config.yaml
hidden_act: "tanh_gelu"
norm_eps: 1e-05
qk_norm: false
tie_word_embeddings: true
warmup_steps: 323
schedule: "wsd"
decay_fraction: 0.564
max_seq_len: 512
Each number is 50 + 10 x the weight over the matrix's rms, rounded and kept within 0 to 99. Layers, rows and columns count from 0.

# layer 4 attention query, 96x96, rms 0.124, rows 29-95, columns 0-47
47 45 67 36 44 37 45 36 49 61 51 47 42 53 61 41 54 57 71 58 47 54 46 49 53 67 78 38 46 56 45 54 64 55 62 34 61 54 38 37 52 48 45 53 45 54 49 65
68 56 64 54 51 55 41 77 56 62 39 41 52 54 43 47 48 39 36 65 84 46 53 60 40 55 60 50 43 32 47 54 56 50 42 43 52 41 45 69 38 53 32 49 50 45 42 43
59 60 33 55 51 55 37 59 47 43 54 28 38 63 37 48 63 41 51 71 54 40 45 53 50 46 48 48 65 47 43 56 62 45 50 51 43 57 56 30 38 45 49 64 44 45 39 56
43 24 25 84 51 43 45 36 51 67 38 42 50 43 59 59 48 43 34 67 35 53 54 43 53 44 40 40 62 55 60 58 67 59 47 49 60 61 47 63 52 63 40 29 55 08 44 42
41 46 45 63 46 35 52 44 70 50 66 43 58 40 67 37 57 50 49 40 50 41 52 54 53 45 59 49 61 52 49 42 54 49 48 35 58 54 40 57 35 42 47 51 53 51 56 51
36 39 41 68 57 51 62 40 64 52 49 36 45 38 61 38 53 36 31 38 42 37 61 28 60 46 49 51 60 46 55 52 51 54 38 40 59 53 44 65 55 51 39 45 42 35 53 31
49 65 56 59 49 34 51 56 77 47 63 50 55 57 56 36 55 48 49 45 49 33 44 54 56 44 53 48 47 55 51 55 42 46 69 33 51 62 35 51 44 42 48 63 54 70 46 45
50 36 54 52 59 63 59 49 26 46 44 51 38 40 42 68 48 40 43 48 37 59 43 39 50 65 36 37 45 56 50 47 56 45 53 68 65 38 62 57 64 73 52 50 52 45 48 53
48 48 46 69 58 39 63 52 64 50 54 43 65 57 71 37 37 50 40 43 36 38 42 37 75 46 52 42 53 57 54 36 32 27 57 42 64 58 59 54 54 49 51 39 49 43 52 45
49 44 57 61 56 56 47 40 51 44 50 52 35 58 44 48 44 42 51 51 43 48 43 33 62 54 30 51 51 60 52 47 51 52 57 56 52 44 60 52 52 49 54 50 47 50 40 52
46 53 51 75 71 37 47 46 66 47 49 47 67 54 65 44 34 62 47 50 31 46 42 43 65 47 46 60 54 61 60 38 28 43 66 36 65 58 59 52 46 44 57 54 57 42 58 62
62 69 48 46 44 46 59 51 47 45 48 41 44 54 42 45 49 44 45 57 68 30 59 53 43 48 52 45 54 49 48 48 57 42 43 43 45 42 37 60 50 41 48 57 46 50 60 45
50 59 56 28 33 70 57 42 33 65 45 57 32 42 33 51 50 22 58 48 51 54 66 58 33 45 44 44 41 39 35 55 57 74 56 54 43 39 38 50 51 49 32 50 46 48 37 45
45 57 60 51 39 61 44 58 45 46 57 60 58 53 54 57 55 56 55 38 48 50 56 46 62 44 57 59 48 53 50 52 60 51 54 41 49 48 46 48 45 45 63 49 56 59 46 59
60 35 55 31 46 68 50 28 24 76 30 64 42 31 31 71 76 33 59 41 51 86 61 62 38 76 47 33 46 30 32 42 50 62 49 79 41 44 58 34 60 69 43 45 22 39 51 26
36 50 45 59 39 51 55 37 59 46 45 62 58 55 48 54 50 48 51 41 40 62 39 43 47 50 43 48 44 56 50 54 47 64 54 51 52 51 55 57 80 62 36 51 37 40 40 55
56 36 56 37 72 42 44 45 47 47 49 56 53 50 48 41 35 63 59 40 34 60 48 56 54 41 54 46 61 53 30 53 45 49 62 54 50 46 65 48 49 55 61 53 58 42 54 48
40 53 40 43 49 49 66 46 58 43 44 44 62 36 55 52 64 57 48 44 49 44 38 51 41 49 29 48 37 49 45 43 49 54 55 61 62 47 47 45 58 50 39 43 51 43 41 30
43 50 36 61 58 45 50 48 48 49 31 54 56 54 40 50 38 54 59 67 47 62 60 45 38 51 48 44 58 48 48 61 46 45 59 58 34 45 56 64 47 50 41 45 48 54 56 49
50 47 60 41 40 38 65 60 47 41 61 48 65 52 56 58 44 50 49 56 75 46 48 64 37 42 52 56 49 46 66 63 64 54 38 34 53 47 61 45 52 57 42 55 46 48 61 43
47 55 59 44 71 49 52 55 58 45 44 55 49 35 38 36 52 46 48 33 32 53 55 55 53 56 46 48 53 40 31 28 52 48 63 53 60 45 59 52 52 52 49 53 60 52 39 37
48 46 47 51 45 56 55 32 59 58 59 26 51 45 63 43 45 55 45 53 49 45 55 35 46 49 51 59 50 51 50 36 28 63 40 60 61 39 62 54 59 51 49 53 25 44 57 44
40 44 47 44 51 32 60 51 46 55 45 54 48 42 47 39 55 74 33 42 52 50 63 46 54 44 50 52 48 50 44 60 56 64 68 49 56 54 46 56 54 48 37 42 56 57 49 39
53 59 45 50 42 54 30 45 44 62 37 48 40 59 62 33 36 43 43 53 68 39 58 47 56 65 62 42 44 54 50 55 48 46 55 38 54 42 58 37 43 45 49 51 49 46 52 48
53 55 46 54 53 69 55 26 51 62 48 45 46 73 46 50 60 66 40 48 48 66 37 49 52 68 55 53 65 60 47 25 35 32 50 56 30 44 50 45 60 51 62 60 34 59 38 54
50 55 49 51 48 48 40 42 52 59 53 59 47 71 50 53 51 40 67 58 57 53 48 43 42 50 69 43 37 58 42 37 55 48 66 46 44 54 31 46 54 47 48 56 47 55 53 56
46 53 54 45 33 52 49 56 52 50 48 58 59 68 56 62 67 40 54 56 59 31 46 67 49 47 52 36 40 37 36 46 74 55 30 45 53 62 38 43 60 52 42 54 51 53 45 47
55 47 55 37 48 41 38 53 44 51 44 51 53 48 49 54 51 70 60 46 49 60 53 46 51 59 51 56 38 53 46 72 55 58 74 50 37 37 42 31 47 43 70 65 55 47 52 54
72 41 48 55 37 58 49 40 55 55 52 54 47 54 41 62 58 60 54 42 53 43 43 41 49 52 51 46 60 57 59 46 64 37 47 56 47 58 39 45 46 48 52 45 49 49 57 59
50 57 45 70 43 60 45 54 48 33 58 43 66 51 58 58 55 56 65 58 44 49 39 54 48 56 30 43 40 45 53 51 53 38 30 50 47 51 47 65 48 58 52 50 49 42 47 54
58 63 45 65 52 63 42 56 45 69 54 53 46 57 54 40 40 51 53 51 45 55 49 60 41 58 54 53 51 50 51 39 36 22 42 57 44 46 61 59 39 50 54 48 56 51 53 74
55 52 62 53 38 48 56 50 63 52 48 57 48 55 46 49 62 60 51 37 47 55 51 58 62 44 56 49 52 55 50 27 48 58 66 41 38 46 52 46 38 44 59 47 46 47 53 57
55 42 64 46 46 46 35 25 42 51 70 44 62 48 46 52 36 55 53 53 50 61 60 47 47 47 39 54 43 49 46 43 40 65 60 56 37 50 54 53 61 56 52 40 48 33 44 49
51 59 47 63 55 46 44 44 44 57 52 50 51 42 43 52 59 50 30 50 43 27 60 65 56 62 39 61 40 56 51 62 57 58 61 44 66 51 59 65 41 49 50 32 34 40 53 48
41 57 53 48 47 58 40 55 39 35 53 34 55 44 59 45 45 35 54 53 41 42 57 49 42 39 48 47 59 54 52 60 57 61 49 47 54 56 50 53 50 53 48 40 44 38 53 51
56 52 58 46 62 45 61 45 32 37 21 46 54 43 33 50 30 34 61 55 65 51 55 40 35 65 47 58 38 64 62 45 46 52 56 53 30 46 43 67 68 60 47 64 48 32 57 61
37 47 63 48 49 36 43 34 50 45 35 64 53 42 54 50 54 49 60 55 45 56 45 45 49 42 52 53 47 53 56 37 50 56 55 50 55 47 24 47 63 49 48 39 58 46 46 49
41 56 43 58 47 61 44 63 72 49 62 65 49 38 58 50 75 74 49 43 40 34 35 62 71 31 48 48 51 36 45 53 49 48 51 49 74 56 62 38 39 45 50 44 58 55 41 44
51 50 39 42 54 40 49 48 46 44 64 48 53 55 50 37 38 45 39 56 51 42 47 43 48 54 47 52 49 51 52 53 59 47 50 48 40 52 55 42 45 43 48 50 45 57 42 42
55 54 53 39 54 34 58 56 41 51 36 48 66 50 38 58 55 36 50 52 43 57 55 39 30 72 62 45 40 62 56 43 47 52 55 47 39 50 43 50 48 62 51 44 35 43 52 43
48 43 61 53 41 38 43 51 58 72 60 49 24 59 48 45 45 59 60 32 54 61 63 46 35 51 36 61 45 54 35 54 52 83 35 60 46 43 58 62 42 45 46 55 53 63 50 63
38 63 35 69 50 51 48 66 63 51 47 61 51 49 67 45 47 68 48 58 54 28 41 60 81 30 59 46 52 42 55 60 59 32 52 45 60 48 43 39 47 50 63 33 56 42 56 36
62 71 48 51 43 25 57 61 57 57 39 39 48 50 47 43 45 35 30 54 68 60 61 42 39 55 46 59 47 49 41 57 45 47 45 55 54 44 39 46 40 53 61 40 24 52 60 37
53 51 31 40 47 45 66 51 32 50 18 63 57 49 31 56 42 32 43 50 66 47 59 45 42 58 65 51 47 46 53 57 59 61 42 50 53 65 38 45 64 67 51 54 47 39 55 38
73 46 45 51 54 45 56 44 61 50 48 41 27 52 46 61 44 42 58 43 59 72 63 42 28 53 44 46 45 55 37 51 47 55 47 65 40 49 58 46 68 63 41 53 45 44 61 41
65 49 55 30 51 40 51 65 25 57 27 41 48 40 48 58 50 41 46 26 54 44 84 47 56 61 76 51 62 43 47 54 69 62 41 55 65 43 47 57 32 53 47 33 34 49 64 47
57 28 37 31 52 62 41 58 53 53 50 35 41 63 63 48 42 60 59 47 36 54 43 56 43 53 35 42 43 41 55 38 55 51 46 55 46 43 49 38 56 45 37 79 56 38 51 40
43 33 52 47 44 54 46 46 41 66 49 51 64 52 47 49 34 40 42 42 54 66 47 68 48 62 57 47 43 66 46 38 40 35 60 63 42 39 51 66 46 61 57 47 54 44 56 46
52 39 37 52 49 39 58 54 63 44 40 36 50 54 51 45 51 41 44 52 48 54 53 64 58 52 80 40 48 39 59 52 38 45 36 62 62 31 54 46 48 66 49 52 44 55 54 34
38 50 52 69 44 46 48 34 61 49 74 54 43 45 46 49 44 45 48 61 37 46 42 58 35 47 50 44 41 51 43 52 33 38 52 70 36 50 61 52 58 60 57 68 53 53 53 55
50 48 44 58 58 47 44 51 81 36 57 33 31 58 54 50 49 34 73 50 43 34 40 52 68 44 45 37 36 39 40 48 53 42 42 53 41 58 57 34 53 54 49 59 67 38 57 46
44 50 35 50 43 46 60 42 61 58 51 54 62 35 50 47 44 53 43 42 45 50 35 37 33 56 43 47 40 51 52 58 67 55 66 45 42 68 42 54 60 60 48 49 50 54 38 54
44 60 52 54 56 55 44 53 66 64 67 53 39 56 42 44 54 46 35 64 38 45 47 65 34 40 65 51 43 47 34 41 38 53 49 63 45 56 47 48 47 33 46 65 66 58 44 53
55 59 50 52 37 41 37 40 31 65 59 44 50 56 47 65 57 59 70 37 51 50 43 53 43 58 33 34 62 54 47 40 55 56 44 48 38 29 72 45 58 63 40 42 34 44 62 52
40 53 50 36 41 57 50 46 50 42 49 50 40 62 65 44 46 40 56 66 49 46 58 46 56 50 44 61 43 35 49 46 52 51 59 52 49 60 43 40 65 54 48 61 47 47 43 36
50 50 56 38 42 48 46 33 26 67 58 45 46 46 46 55 43 43 38 54 54 59 39 73 50 71 33 53 42 52 47 57 47 67 56 55 50 37 60 52 57 49 41 44 39 52 44 59
53 47 53 52 51 44 49 44 44 38 49 69 49 45 39 55 58 47 47 48 68 50 41 48 49 55 50 58 53 65 57 50 55 51 54 45 57 54 44 43 44 44 64 52 47 36 49 55
57 47 59 39 51 44 47 47 47 61 56 38 46 50 53 57 45 48 46 60 40 51 48 66 49 58 32 41 52 46 35 41 50 54 57 58 43 58 42 52 38 43 47 51 48 54 51 48
65 39 41 56 50 49 55 54 39 54 35 53 58 53 51 72 67 55 58 42 66 59 55 35 40 46 53 43 62 42 52 35 67 66 42 48 36 44 54 56 49 46 46 49 36 62 67 44
49 68 54 67 50 51 39 68 34 41 48 54 62 63 45 49 50 56 46 40 43 47 50 41 42 39 46 50 42 55 47 58 63 52 42 50 45 55 62 42 58 50 49 55 50 34 60 46
42 57 49 38 61 45 51 48 43 56 63 42 44 47 63 53 46 45 50 38 42 29 52 48 52 58 57 51 57 56 75 55 34 49 50 44 51 41 58 60 36 38 44 46 34 57 44 62
41 53 41 62 31 42 39 44 54 33 64 53 59 52 41 44 61 38 56 51 51 22 47 42 67 36 60 40 51 44 53 48 55 50 34 48 43 59 51 41 56 58 53 49 50 34 60 52
42 51 53 51 47 40 57 28 39 59 42 64 52 48 42 50 33 45 37 42 54 53 47 49 53 56 49 58 46 59 56 56 28 44 52 42 61 36 55 55 53 50 54 51 37 54 49 47
59 49 43 69 74 49 52 47 74 44 46 51 41 55 50 47 47 46 53 51 37 53 44 62 60 47 61 43 39 51 58 47 24 27 43 55 45 40 67 43 59 53 62 62 53 56 46 43
48 44 46 68 54 40 59 47 55 30 33 56 55 38 61 52 59 49 51 47 48 43 45 50 74 53 34 45 46 57 45 47 59 52 63 43 48 70 62 28 71 71 55 46 60 36 49 45
57 45 59 51 40 48 39 48 69 55 56 39 32 64 53 54 36 61 66 55 50 69 53 52 29 32 29 47 50 43 49 47 34 54 42 44 41 47 40 50 39 46 35 59 55 55 50 49
39 42 50 46 53 44 38 36 44 55 50 66 40 50 52 55 50 48 45 63 42 34 49 50 56 45 62 41 35 58 50 56 44 64 40 62 40 56 56 46 62 49 58 45 50 44 43 51